Weights of a small transformer language model.
Size: width 448, 46.6M parameters.
Architecture: learned positions, biases, attention and MLP in parallel.
Training: 1037M tokens, 3956 steps.
Each number is 128 + 32 x the weight over its row's rms, rounded and kept within 0 to 255. Layers, rows and columns count from 0. The size above them is the row's rms in percent of the matrix's.

# layer 4 attention query, 448x448, rms 0.0234, rows 337-383, columns 128-191
size [ 90  66  82  94  68  74  88  79  74  89  86 123 146 102  69  88  91  78  89  82  71  81  88  83  93  71  85  80  68  69  72  77  93  82  90  86  74  97  94  72  90  96  77  73  78 114  70]
[[ 81 103 159 118  73 178 118 110 161 143  93 147 141 114 169 153  93 152 178 140 137 167  67 169 153 128 153 121 155 119 143 127  77 115 117 174 157 153 181  80 133 105 124 149 101 115 140 135 147 130 100 147 105 124  88  90 161 178 164 171 182 152 163 101]
 [133  62 120 120 110 165 183 139  96 118 134 110 182 148 112 160 143 131 150 148 157 179  81 119 104 115 178 122 137  95 114 118 110 140 142 153 100 191 162 174 128 119 107 157 130  95 119 188 104 111  72 124 141 107 135 148 100  97 109 126 109 143 178 135]
 [100  97 103 177 126 128 128 116 135 105 130 115 141 104 184 117 154 181 185  98 135 116 101 123 153 105 157 176 146 128 133  78  41 100 114 154 126 101 159 102 138 167 156 152 118 182 183 122 139 149  89 179 142 131  96 135 180 111 120 100 144 112  90 137]
 [141 132 104 121 185  96 140 142 135 168 176 157 132 173 117  80 137 101 109 151 142 150 174  85  73 175 110 118 113 167  97 132 214 133 158 133 115 145 121 188 162 135  99  88 143 122 122 146 123 168 175 110 143 104 142 143  86 104 122 127 105 137 140  79]
 [ 95 116 123 108  94 114 134 120 128 121 113  92 162  75  96 110 133 144 147 118 122 217 111 123  82  79 122 129 117 115 162 141 128 152 169  92 107 204 150 110 158 129 151 157 106  78 194 186 101  51  94  69 111 170 155  95 133 142  47 124 138 140 155 179]
 [132 152 134 155  96 154 144 139 117 124 120 157 139 109 151 173 103 157 139 131 130 156  81 160 120 105 143  77 108 118 126  95  94 139 142 162 192 125 123 105 173  77 104 123 113 159 132  95 161  98 120  85  97 120 128 162 148 143 157 123 125 139 116 138]
 [129 149 147 156  73  97  97 136 118 167 115 131 167 108 134 184 116 141  99 153 115  98 154 159 102 165  50 106 150  92 120 178 136 104 140 153  91  63 169 135  87 178  41 116 127 133 122 138 105 130 160 175 150 131 170  49 121  87 114 128 150 127 182 102]
 [117 138 149 106  83 167 112 142 101 121  74 136  73 135 172 137 174 127 121  66 170 152 113 135  86 146 132 144  99 143  83 124  67 135 111 166 134 115 189 140  79 154  72 192 166 141 157 113 211 132 120 124 101 103 144 150 146 128 116  71  97 116  93 139]
 [149 145 133 144 107 141 158  88 113 101 131 138 207 167  93 176 209 145 156 173 182 128  62  78 106 113 136 138 111 147 156 164  95 128 141 140  72 167 130  91 142 166 120 158 134 127 145 147 166 129 103 104 119  89  92 155 170  88 112 155  79 162  65 108]
 [105  91 129 139 120 151 116 124 151 110 111 126 165 109 194 113 154 137 146 129 150 124 113 151 126 110  85  96 189 131 166  73  79 102 127  99 144  96 178  93 178 147 157 132 139 132 163 150 141 144  99 185 116 146 122 138 168 112 160 146 170 132 141 135]
 [164  68 120 146 103 174 138 139 126 137 114 119 179 127 154 148 173 168 127 115  97 142  66 106 164  76 171  89 135 109 163 166  82  95 155 134 132 158 211 133 135 163 147  78 133 122 106 112 166  84 129 126 118 148 135 104 120 145 141 119  94 166 181 174]
 [176 145 128 108 138 124 146 123 131  85 168 143 179 175 155 113 106 163 127 180 114 149  94 117 128 120  62 137 127 123 196  58 114 165 171 137 175 197 147 115 114 120 135 212 150 115 173 107 105 135  98 112 137 146 182 163 118 116  96 201 130 190 144 159]
 [112 166 124 141 155 110 102 145 128 139  83 121  46 120 103 139 156 133 182  66 121  74 179 173 126 116 153  78 127 186  64 167 139  71  98 140 126  95 107 177 153 123  80 106 144 152 180 133 151 129 181  86 115  96 135 165 128 194 140  96  80  63  77 116]
 [140 143  97 197 179 157 109 146 116 115 132 114 156 127 120 173 174 102  77  96 143  83  89 199 117 157 166  97  57 126 107 127 130  86 142 123  96 117 150 118 205 133 143 126 133 159 145 157 173 163 113 120  98 131  85 173 127 141 127 126  94 125  45  83]
 [117 116 135 145 102 105 134  94 159 121 137 124 155 132  96 151 146 120 160 109 124 108 129 103 129  78 175 159 159 176 184 151  90 102 149 154  93 108  94 137 176 180 152  93 164 169  86 147 110 118 140 132 135 124 107  78 155  80 158 164 142 128 107 128]
 [104 101 102 172  94 169  94 134 143 135 157 130 188  32 163 105 124 194 170 127 167 141  84 175 139 101 152 117 124 138 188 110  29 118 151 163 103 133 183  78 100 141 152  84 125 124 169 129 154 100  90 164 165 149 131 117 139 120 161 127 145 106 101 104]
 [ 89 119 101 101  90 172 136 150 101 131 128  84 101 108 122 118  89 109 140 118  72 114 165 105 111 157 167 104  98  78 139 140  96 176 182  83 110 127  46 114  74 120 117  95  91 178  42 106  62 132 146 104 140  97 132  98 114  78  84 140 108 141 166 126]
 [139 149 151 155  95  99 154 139  91 121 108  63 124  64 159 139 144 156 138 139 112 130 103 119 120 138  81  86 112  88  98 122  98 153 125 101 173 152 134 135 112 133 103 115 118 131 119 131  92  88 137 126  70 108 177 143 104 125  84  92  92 143 175 139]
 [ 78 136  89  89 150 106 192 152 152 144 148 126 113 118  81 129 107 119  97  97  53 130 143 113 178 162 149 115 125 122 144  77 130 153 109 135 195  95 138 137 145 103 146 106  88 121 127  90 112 154 127 141 148 127 115 137  90 148 211 144 133 115 192 135]
 [ 79 130 145 168 181 176 161 143 160 149 116 203 100 182 162 119 160 153 123  63 145 139 162 162 136 101 137 131 145  98 191 126 151 123 101 171 194 128  87 100 122 104 154  97 130 164 178  87 141 155  97 146 124 127 106 160 142 190 182 165 205 135  88  52]
 [153 104  98 126 108 104 133 129 134 114 115  89  63 139 120 121 117 149 145 145 100 103 118  87 157 109 121 151 134 170 103 137 122 142 119  89  84 122 121 144 109 130  94 163 167 107 153 171 107 137 128 125  95 110 160 114  92 130 111 131  81 110 137 123]
 [113  94 111 144  79 111 111 129 106  61 150  60  99 156 154 178 123  83 119 142 154 135  99  77 177  70 126 145 157  83 125 114 140 130 103 113 141 131 142  94  64 112 169 157  86 153  94  89 185  71 138 142 113 169 127  86 120 127  89 125 143 138 207 136]
 [194 126 159 140 103 103 126 121 141 159  86 141 165 160  83  92 154  88 127 140 126 145 151 116 108  95  84 103 101 153  74 140 124 105  81 129 115 177 117 179 107 106  83 167 164 142 103 122  87 108 164  93 112 106 118 144 128 118 112 118 112 118 111 113]
 [ 98 105 106 139 155 186 118 150 176 125 134 149 108 107 184 126 145 141  96 112 137 159 102 161 113 109 139 183 127  59 163 111  86 154 117 190 180 124 116  86 149 143 174 123  97 158 165 181 138 125  83 177 131 115 127 168 157 130 162  93 199 116  99 116]
 [119 127 141 146 192 118 132 106 174 138 117 199 130 112 118 109 158 125 102 142 177 118  94 130  93 139 116  82  69 185 125 117  66 175 132 170 155 162 154 127 200 112 134 136 171 110  95 107 132 129 135 110 122 109 102 160 153 128 127 165 124 176 111 122]
 [149 153 114 128 144 160 108 123  89  94 169 149 113 106 166 153 105 140  96 148 174  64 120 109 127 127 152 180 123 104  86  57 130 114 146 167 139 116 122  99  74 123 179  85 102  69 159 118 141 147 141 200 149 172  91 166 141 118 104 168 136 128 100 163]
 [ 77 101 164 108 148 150 192  54 143 128 131 147 148 139 106 137 126 124 117 106 136 153 127 133  75 139 155  86 135 133 131 108 134 112 179  71 140 131  95 111 123 138 178 100 128 143  83 125  56 120 159 103 134 114  81  79 135 103 182 154 153 124  98 158]
 [114 112 110 129 160 191 126 150 122  85 209 158 158 190 151 129 211 121 115 137 119 148  98 119  45 137 125 124 107 118 150 161 133 134 147 106  90 170  87 105 150 157 198 165 167 132 124 112 135 110  77 116 134 148  88 157 149 139  97 116 142 141 116 110]
 [177 123 167 171 173 184 147 157 146 179 113 186 157 126 122 122 116 109 117  48  82  84 203 107 118 149 135 144 115 120 113 100 171 116 134 157 112 125 162 129 208 142 130 166 116 138 154 109 119 140 135 118  82 106 110 127 118 102 111 112 146 176  93 114]
 [ 94 140 132 127 146 152 142 117 131 155 133 103  86 183 155 137 152  78  38  84 162 101 213 124 137 124  87  82 154 152 149 197 143  80 108  98 119  70  82 144 191 109 161  76 145 129  78 173 160  98 171 107 110 118 125 164 126 166 122 124 118  99 121 176]
 [ 95 175 105 137 131  90 125 102 140 162  98 185  98  91 164 174 136 140 146 118 162 145 150 177  99 148 207 140 143 107 143 132 147 140 160 136 141  66 207 112 151 125 137 154 154 129 120 168 137 162 138 190  53 168 114 130 130 113 165 124 144 105 100 111]
 [142 126 108 118  94 160  99 141 121 114 143 117 173 150 193 176 161 157 196  99  97 145  80 177 114  67 163 139 177  79 143 127  57 122 164  55 126 129 131 138 100 156 198 139 137 189 109 105 151  92  70 156 118 140 116 110 159 177 131 118 131 180 151 134]
 [106 144  70  63  87 118 121 164 126  97 118 104 169 149 154 130 114 176 129  89 141 107  82 169 153 134 136 131  88 135 215 161 155 141 165 124 154 100  96 137 125 127 193 156 123 133 154  95 102  93  64 115 148 146 122  90 128 143 153  88 126  81 152 173]
 [ 67 108  87 151 102 178 102 102 121  97 138 141  83  87 128  97 116 139 130 127 121 153 133  96 163 168 127 136 135 121  57  99 112 107 118 185 103  72 144 145 161 226 132 144 101  97 154  90 187 160 138 210 187  91 168 104 137 158 103 111 162  87 146 125]
 [194 146 178 145 113 111 111 101 153 153 168 128 128 107 124 142 130  67 123 179 157  94 215  86  97 141 109 105  44 167 137 152 106  76 150 115 110 143  95 141 134 121 141 114 200 115 154 145 100 141 169 115 106 173 113 156  87 136 111 150 127  85  82  64]
 [206 125 147 119  79  82 142 133 101 145 102  71  47 155  74 171 118 131 160 171 130 118  99 147 194 114  80 179 141 163  97  98 109 132 103 125 145  74 173 105  62 111  64 142 139  89 149 173 132 113 133 114 126 136 163 119 113 139 148 123  95 123 130 108]
 [173 143  94 106 144 151 141 172 183 167 120 129 108 162 168  86 114 128 125 160 126 101 182  69 121 135 159 121 139  89 160 157 153  90 116  67  89 104  94 150  72 118 162 164 147 155 105 151  85  89 112 105 165 117 112 131 110 109 150  68 130  57 118 144]
 [200 115 149 117 154 103 170  91  92  94 143 117  88 152  89 173 144 110 166 141 105 110 161 157 146 133 154  92  93 193 105 148 144  56  90 139 133 101 153 123 111 165 139  95  91 139 135 101 252 189 210 130 129 136 128 174 165 150 117 139 125  45 205  50]
 [144 141 180  96  65 164 140 227 111  86 185 123 125 156 136  79  97 107 164 166 122 120  99 106 111 127 131 123 166 137 129 116 164 177 139 104 177 167 207 165 112  94 123 195 129  82 119 118  56 112  83 154 163 163 208 122 157  98 181 122 109 146 163 108]
 [ 79 109 120 110 141 144 114 126  98 101 109 113 147 184 158 111 142 176 101  81 105 129  39 140  95  87 148  74 125 107 147 129 147 119 140 105 135 122 114 125 113 156 150 114 104 197 109 127 176  51  81  96 130 130 119  78 184  76 168 140  71 134 147 163]
 [119 108 159 115 139 138 161 126 142 121 168 148 146 105 151 111 145 130 123 187 132 142  56 140 148 146  82 123  98 122 199  93 133 166 170 145 100 162 114 124 152  98 165 114 143  80 161 122  67  72 130 146 191 173 112  75 122 118 145 169 108 163 105 114]
 [ 87 102 115 126  86 155 148 101 141  87  99 136 111 125 184 163 129 154 151  94  87 115 126 170 167 125 132 135 175  99 166  86  85 118 149 142 117 126  79 102 140 159 162 157 103 137 101  89 148 122  63 165 153 111 154 107 149 149 121 128 178 115 128 164]
 [126 145 151 162 134 117 114 121 114 115 110  92 136 148 111  94  97 121 117 123 120 177 145  85  92 126  68 187 149  87 106 170 159 152 123 152 116 177  79 141 160 137 113 130 114 162 147 176 136 134 142  81 114  88 182 144 189 104 124 151 150 124 122 115]
 [182  60 125 164 173 180 156 191 124 122 119 171 163 126 166 136  94 120 139 152 126 142  66  99 161 133 128 177 179 124 158 122 146  83 131 124 168 150 109  87 102 160 197  78 120 128 148  80 164 170  70 141 157 111 144 110 156 141 152 130 162 100 147 119]
 [162 168 100 112 137  93  75 143 120  73  96 123 122 105 114  92 122  84 124 163  78 141 112 123 119 135 130 133  80 108 146 136 141  93 125  89 108 122 128 129 112  97 101 198 175  84 126 126 106 122 145  94 241 180 110 125 113 131 120 117  96  89 169 131]
 [140 177 152 134 189 143 125 119 151 178 106 141  41 146 109 160 179 125 143 104 148  98 163 143  88 126 133 100  83 139  52 185 141 113 113 174 129  42 109 120 144 150  73 127 162 172 160 131 138 150 165 193 112 146 118 133 157 139  85  86  94 123 118  95]
 [133 152 123 154 103  91 146  81 128 128 139 135 177 176  85 116 163 140 118 159 122 103 170 100 110 126  86 145  86 170 132 170 174 115 143 157  66 124  89 144 161 117  74 125 165 165 105 121 114 146 124 126 125  84 181 154 117 141 160 118 121 133 136  89]]
# layer 4 attention key, 448x448, rms 0.0234, rows 337-383, columns 128-191
size [ 63  61  78  75  67  77  81  72  80  69  64  85  88  79  61  68  77  63  76  76  74  71  68  83  85  74  82  71  64  78  89  68  75  82  76  75  89  82  84  72  77  72  67  64  78  87  67]
[[ 91 129 165 167  93 145 110 131 133 125  88 108 152 109 105 140 130  98 165 115  92 171 107  63 177 123  97 183 129 103 100 102  61 149 102 190 133 104 152  59 200 116 145 133 103 198 186 168 147  54 109 123  51 144 135 133  90 139 118 153 184 156 100 130]
 [148 134  71 168 163 157 148 108 107 171 164 155 134 127 118  98  93 173 128 135 119 126 155 183 123 129 105  85 119 180  79  83 227 109 171 179 160 114 106 118  97 134 139  87 151  96 177 150  99 133 175 125 145  84 101 227 119 187  82 137 169 112 124 122]
 [145 110 135  76 118 116 141 135 159 181 101  99  77 125 198 141 121 104 146 157 146 147 126 167  92 129 118 146 171 119 118 134 158 107 128 116 133 113 183 124 100 150 140 105  98 148 164  69 139 155 135 100 143 160 166  70 142  73 127 145 103  90 134 145]
 [172  90 105 128 186  56 157  71 122 107 139 100 184 180 115 134 137 123 112 148 139 151  95  92 168  84  75  72 165 151  65  93 146 105 141 120 181 143 138 151 178 112 106 158 168  89 104  99 159  97 142 134  79 157 110 139  88 132 104  90 129 137 174  89]
 [ 99 136 118 146 129 176 114 152  62  90 106 123 122 141 159 150 198 158 151 110 116 159 102 115 126 133 112 183  96 175 146 136 116 103 172 118 107 132 112  69 133 131 124 137 201 154 180 166 152  85 103 102  83 135 117 149 124 150 153 122 166 142 138 140]
 [132 116 169 126 105 144 158 106 148 151  94 109 176 142 156 154 102 165  84 180  57 111 106 100 118  91 119 120 121  99  75  82 170 125 198 137 154 125 135 155 160 146 144 143 151 145 126  84  98 113 204 202 149 149 168 127  82 113  80 120 141  62 140 121]
 [ 86  96 153  97 114 126 104 111 175 193 137 143  85 130 191 129 107  63  92 146  87 111 120 168 143  96 136 147 120  59 123 143 170  57 147  56  86 152 135  97 112 107 119 166 128 116  71 133  99 163 120 153 143 121 171 131 136 106 183  86 130  74 114  71]
 [139 170 135 111 144 120  91 125 130 156 112  87  37 108 149 166 166  87 186 104 131 165 138 140 153 153 122 115 125 124 113 121 101  77 133 120 135 148 178 124 118 127 108 112 137 115 160  94 151 139 138 118 112 116  94  58 134 123 111  90 119  98 171  76]
 [105 133 106 112  89 141  74 120 140 102 135 131 137 118 131 169 122  69 154  68 112 121  72 115 142 126  67 113 139 127 156 139 110 138 155 125 158 109 165  97 114 142 107 108 144 111 146 154 133 106  66 157 140 135 128  93  44 163 135  75  97 145 123  93]
 [132  97 128 134 152 191 172 153 168 121 135 124 104 148 185 170 180 131 101 159 151 142 135  97 164 160 122 107 115  87 145 139 183  77 116 102 135  75 131 173 178 131 134 121 122 174 162 107 120 160 132 148 152 165 131 126 137 127 172 123 145  94  86 120]
 [140 143 130  89  95 108 118  88 158  96 137 151 157 103  64  92 102 152  21 174  38  85 130 138 186 129 159 121 148 174 131 105  77 176 108 198 208 143 113  93  93 171 155 122 131 125 111 124  96 118 193 158  83 111 103 144  97 179 102 133  91 112 142 152]
 [138 155 122 115 209 154 112  59 131 109  56 158 136 146 142 129 200 106 117 110 152 140 138 168 123 121 103 170 152 131  47 136 154 113 139 125 137 127 145 147  97 172 126 132 110 121 185 121 184  82 169 135 166 167 145 169 112 107  81 128  95 133 166 141]
 [121  81 177 110 118 156 145 164  89 170 180 140 133  77 181  83 114 217 136 147 128  99 107 157 151 109 175 133  98 135 173 114 189 122 104 163 135  89 106 113 166 155 115 108 107 158  90 170 114 136 116 102 149 188 136 115 108 108 102 143 158 105 162 123]
 [ 99 133 160  95 110 130 157 138 184 157 115  83 153  80 150 128  92 153 152 146 116 158 117 157 154 108 133 156  83 136 181 136 145 174 122 145 141 101 104 127 129 155 145 118 202  60 121 144 125 170 124 169 132 122 159 142  84 112  96  93 114  90  90 101]
 [ 77 113 155 107 109  79 119 121 144  85 156  66 217 155 133 125  45 136 152 114 118 108 162 106 150 129 121 166 126 121  94  97 115 130 141 123 133  68 105 121  86  68 124 141  72  99  88  96 114 138  89 127 129 159 141 114  87 116 148  99 127 132 143 113]
 [124 114 125  77 127 116 156 128 108 189 117 104  88 101 145 161  67 118 142  86 117  95 138 190 202 129 157  89 150 120  91 107 163  71  95 178 143 143 177 147 120 141 105 115 143 113 161 108  65 155 206 129 129 109 113 190 103 130  55 165 116  74 172  60]
 [117  93 166 122  75 121 126  99 146  98 137 159 150 110 127 161 151 119  97 178  83 118  91  79  61  91 153 174 115 125 159 171  74 121  95 125 120  90 157 175 155 104 182 105 112 188 118 125  46  97  88 122 124  71 112 133 122 173 109 111 174 113  79 152]
 [159 170 201 135  94 125 167 120 183 117 150 172 133 136 112  83 121 126 144 219 127 104  79 147 154 147 132 149 111 151 102 134 137 113 104 136 197 114  96  86 178  99 148 144 102 162 100 166  81 125 201 152 141 119  70 187 118 138  82 109 126 123 124 121]
 [152  92 123 124 165 154 158 135  95 128 186 104 141 131  61 121  74 165 122  71 125 101 122  85 145  79 125 171 187 183 145  88  79 130  92 210  78 194 119 148  91 129 193 112  99 205  70 120  47  86 165  80 148  76 162 196 155 132 123 175 181 169 129 103]
 [122 162 141 128 157 175 119 104 111 134  81  92 109 141 173 142 131 140 116 106 133 111  92  95 126 156 102 148 110  85 130  93 139 141 152 158 116 135 134 112 118  93 203 141 128 169 112 138 140 145 179 148 179 149 168  55 112  74 142 108 236  72 187 178]
 [148 134 150 106 165 131 142  86 117  86 126 131 124 120 145  58 156  99 107 156 131 142 168 129 102 183 153 180 131 130  79 138 117 141  93 124 103 185  89 147 135 120 133 137 109 120 117 133 147 138 126  32 172 134  74 118 187 128 153 165 169 142 158 182]
 [112 122 155 153 141 127 129 134 146 188  70  98 194 101 175 180 123 131 102 186  67 144 118 132 151  69 137 134  73 146  91 102 175 137 186 171 111 145 200 141 132 136 138 156 159 157 102 122 134 144 123 175 106  71 114 102  67 151 168 118 230 112 170 109]
 [143  92 164 163 110 197 131 114 180 100  96 156 134 135 144 117 152 147 103 111 162  72 135 117 125 136 138  99 104 142  97 142 183 129 154 139 170 161 116 110  76 126 157 177 151 121  88 187 151  53 137 110 127 131 200 154 125 110 119 153 137 113 115 143]
 [113 160  60 156 139 184 121 122 105 207  87 152  42 130 146 114  91 163 198 111 157 184 144 146  83 110 127 109 119 153  92 125 170 142  98 139 175  88 113  95 119  97 162  90 169  94 163 145 149 148 119 114  81 109 107 145 125 113  67 136 170 108 136 112]
 [133  98 101 107 109 106 115 105 122 107 111 110  99  70 219 127 141 123 129  90 102 127 104 119 113 110  97 255 128  93 115 113  88 145 130  92 137 162 126 151 144 128 141 133 170 133 130 106 183 128 143  99 123  94 159 161 144  98 113 114 136  95 190 134]
 [165 110  65 130 123 171  75 136  80 128 127 124  94 142 118 136 167 145 116  66 126 110  82 124 103 109 160 146 152 127 123 169 155 132 120 123 127 195  99 110  93 124 121 140 173 135 160 124 128  92 120 120 102  92 132 168 125  84  61 121 139 122 123 120]
 [117 126  97 103 120 185 174 138 131  71 156 141 129 107  51 114 123  71  79  99 108 117  75 102 155  81 119 155 147 148 186  85 144 113 186 108 125  94 133 185 133  75 168  87 110 115 149 138  19  95 135 158 122  88 146 104 114 204 214 127 144 146  58 165]
 [118 117 139 116 115 112 109 104 103  99  72 131 103 117  90 164  82 168 173 145 118 122 135 131  80  97 128 142 101 132  76 139  78  95 127 124 157 149 151  91  91  86 170 105 186 188 142 126 107 109 143 141 117 120 103 122  96 156 114 123 173 130 184 152]
 [132 118 121 127 162 111 122 117 113  95 142 101 137 156 140 145  94 106 122 118  90 104 134  73 164 140  97  97 130 104 150 110 154  94 171 122 100 132 175 123 146 146 162  72 128 163 143 130 102  65  80 154 126 114 156  85 128 147 164 108 111 140  99 147]
 [147  87 114 148 171 155 143 151 174  79 107 163  88 176 121 134 152 134 135 157 135 135 129 100 129 141 170 126 135  74 170 224 155 151 135  60  85 131 129 111 134 159 119  88 110 164 153 152 142 111  82 153 138 162 155 115 121  98 199 141 107 122 122 137]
 [140 110 142 110 130 105  96 138 151 147 112 129 127 181 104 127 145 182  99 128 125 154 122  98 144 161 148  91 130  90 182 154  98 141 142  88 110  67 103 128 165 127 112 147 143 116  98  81 162 168 159 197  96 172 134 102  74  85 128 119 108  90 131 111]
 [ 91 113 159  74 141 144  83 120 138 129 143 169 148 175 108  60 123 174 129 138 140 111  55  95  93 164 162 176 193  84 167 145 126 167 170 148 121  94 112 115 104 151 126 153  88 121  93 122 141 152  87 195 147 152 166  88  94 101 163  99  74 155 109 141]
 [120 160 153  54 113 153 141 124 139  83 123 112 175 166 112 144 121 130 142 110 172 150 119 157 147 112 104  47 112 143 153 102  45 146 116 105 125 108 169  85 125 145 146 117 131  78 139 112 127 140 162 129 193 180 195 155 135 109 124 131  85 118  92 152]
 [134 119  52 161 136 135 135  89 142 171 150 204 148 172 129  95 163 168 167 178 125 120 138 178 118 150 107 120 157 129  78 128 213 139 153 160 192  91  84  70 111 150 124 115 161  63 109 121 207 140 102 137  70 133 111 154 109 125 137 121 110 156  96 165]
 [118 117 119  99  77 110 167 129 101 112  89  86 149  75  98 132 139 157 104 100  73 131 155 117 124 153 138 122 105  99  89 102 127  88  61 155 114  97 127 124 127 124 114 146 107 163 168 144 108 138  89 103  46 168 110 174  85 134 121 117 134  78 170 153]
 [143 125 185 118 117 107 110 122 179 117 132 112 129 101 100 167 124  72  95 117  86 109 155 147 174 109 148 153 126 114 111 106  23 152  80 183 125 128 121 127  90  99 130 115  82 158  93 136  70 134 157  92 150 121 114 104 145 167 146  95 174 147 109  93]
 [112  72 142 106 144 144 152 153 120 124  62 125 107 128 162 136  57 134 130 125 149 150 160 142 126 128 119  97  94 104 162 135 185 118 163  89 100  97 118 147 102 126  95  75  97 119 144 163  88 146 152 195 156 148 175 114 124 103 116 153 171  66 139  82]
 [ 92 154 133 167 141 126 156 115 138 188 115  88 150 110 125  90 161 163 180 170 135 120 107 103  87 114 151 197 141 126  63 112 177 135 132 130 165 158  91  82 138 128 170 124 134 161 180 152 173 102 102 112 135 160 105 125 105  70 135 144 165 108  99 133]
 [ 57  85 124  86 127 110  89 130 103 156 172 137  92 116 163 133 129  82 184  75 145 163 104  96 137 109 144 153 146 123 130 129 136  47 137 119 125 102 129 196 134 148  64 106 101 138 193 123 104 132 100 153 131 139 143 153 131 144 158 160 113 150 108 132]
 [132 156 125 126 119 166 106 114 123  91  97  99  98 195 143 133 160 151 100 140 112 130  84 117 107 140  85 125 133  80 118 148 110 176 156 123 142 168 118 174 145 138 131 178 147 126 103  95 106 173 171 136 133 156 128  49 150 128 123 125 164  73 130 170]
 [127  93 149 105 131 110 172 122 137 143 167 113 138 108 138 163 114  64 106  34 143 151 136 122 181 103 161 146 148 157 117 111 170 100 127 108 138 159 128 208 141 136  68 155 111 116 197 116 111  99 108 143 181  99 191 205 139 152  86 145  99 120 143  97]
 [ 98 141 112 138 155 144 140 102 112 165 130 102 192 190 141 112 147 155 152 150 121 162 111 111 133 111 127 152 105 141 111  90 134 100 160 158 128  98 123  87 149 104 190 114  52 136 101  81 142 130  79 107 153 121 139 186 154 121 130 139 184 112 162 148]
 [118 120 109 148 106 171  95 118 191 130 128 153 116 184 125 104 138  99 159 155 120 109  76 190 133 128 118 170 166 107 118 170  88 108 133 143 145 111 145  36 114 121 188 147 111 124 147 157 144 102  88 108 108 118 123 142  92 166 162 145 122 172 113 143]
 [ 89 131 137 196  96 134 107 136 110 118 152 139 136 138  90 143 112 175 159 157 146 151  95 132  82 105 146 160  99 166 101  86 112 131 135 104 175  77 106  81 160 100 155  77 159 177 217 128 135 120 108 118 121  87  77 153 150 118  86  98 200 170  77 118]
 [126 138 103 129 162 158  96 121 125 130 142 145 134 141 152 117 170  99 104 113 166 172 142 143 101 158 154 139 151 115 108 106 165  67 106 106  75 141  61 137 102 148  79 197 119 139  93 133 195 155  89  78 151 163 148 120 161 140 193 185 141 159 138 140]
 [135  85 164 107 104  64  89 159 148 168 161  70  58  60 153 113 117 125 125 145  96  86  90  90  90 132 164  93 170  90 173 152 155 164 135  78 120 126 127 145 141 159 141  79 141 170 113 173  92 130 132 124 150  83  91 121  88  67 119  94 145  73 171 122]
 [160 117  94 142 172 150 137  68 147 105 145 146 134 183 163 188 127 127 142 130 148 104 115 165 172 161  58  87 126 101 112 104 205  69 155 162  84 137 152 144  81 223 140 110 168  88 104 153 130 155 140 166 125 141 146 113 121 167 162 129 136 113 122 149]]
# layer 4 attention value, 448x448, rms 0.0234, rows 320-325, columns 128-191
size [ 66  67  68  67  59  65]
[[149 132 106 108 117 146 160 130 140 173 117 125  73 118 151 150 120 120 123 126 121  60 100 112 167 154 102 125 103 191 159 126 209  87 171 140 112 157 146 167 175 124 127 151 106 142 161 145 101 127  71 136 156 149 146 125 151 170 180 145 129 167 126 111]
 [ 99 148 101 176 107 182 111 113 148 150 162 103 147 136  80 160 145 150 187 137 112 169 122 158 177 145 156  82 137 147 168 142 119  44 137 134 153  80 116 125 118 122 153 129  89 104 193  91 161 127 105 139 189 135 132 124 141 165 132 194 157 153 173 170]
 [ 97 116 127 157 189 130 172 146 151 135 122  74  94 106  82 116 144 144 166 159 171 117 123 112  65  86 142 133 167 100 139 128 136 118 138 144 118 101 127 167 156  84 100 122 131  93  75 164 107 152 105  94 136 109  99 153 141 184 226 136 147 129  81 122]
 [145 138 134  93 173 112 127 133 130 133 176 101 186  87  87 141 145 152 147 136 119 114 125 139 218  68  80 125 178 136  96 137  89 118  84 166 109 136  92 164 196 143  81 146 162 162 134  96  81 125  94 220 128 104 113 158 169 131 152 166 169 136 134  96]
 [ 86 101 133 145 104  96 128  95 128  96 128 169 141 168 139 154 126  90 109 165 124 139 133 159 107 165 134 163 106 134 103 171  61 105 158 187 140  82 113  87 137 110  86 148 129 168 111 172 140 143 159 104  83 104 125 128 151 146 154 115 121 164 122  96]
 [117 147 135 205 133  93 112 194 160 123 134 143 132 122 163  93 134  88 149 131 140 146 158 132 125 134 104 147 126 113 123 175  85 162 123 171 180 130 193 129 125 133 120 143  93 121  96 157  79 129 147 137 157 142 174 115  51  87 120 158 127 136 136  98]]
# layer 4 attention output (transposed), 448x448, rms 0.0291, rows 320-324, columns 128-191
size [ 64  66  63  65  58]
[[113 111 145  89 104 133 147 119 153 128 101 113 141 101 197 101 154  98 181 214 176 123 125  66 124 108 134 146 123 185 153 134  97 163 139 102  96 118 119 159  87 135 166  96 141 191  85 134 133 130 147 123 153 204 140 102 133 168 115 118 155 123  87 118]
 [110 153 157 137 123 153 155  94 146 142  74 159 182 153 119 144 151 176 132 121 116 101 112  99 146 138 115 107 112 125 150 118 127 130 140 158 116 143 119 126 100 103 100 146 116 161 116 150  97 134 144 162  81 108 153 146 120 102  94 151 132 185 124 100]
 [122 132 123 138 181 159 106 110 104 116 122 141 142 115 127 117 146 148  99  78 134 118 150 153 158  50 135 151 142 108 135 124 126  81  93 115 158 101 106 105 136 150  69 115 150 144 157  99  91 140 111 142 143 146 124 186 124 170 156 124  80  97 204 122]
 [146 153 149 183 105  46 153 108  97  76 129 183  87 135 115 182 176 149 108 139 142 165  94 164 125 147  60 142  95 139 146 140 129 112 151 124 140 123  88 137 115 123 186 108 120 118  85 139 147 122  88 126 140 109  56  81 136 143 116 173 126 115 122 139]
 [ 93 127 136 134 153 130 135 194 160 171 178 154  90 152 106 155  95 112 123 120  88  85 197 134  41 121 130 116 148 169 104 119 102 135 124  78 131  65  72 137 155 127  94 134  87 162 152 124 110  88 147  96  99 126 130  67  90 130 117 152 152 148 184  97]]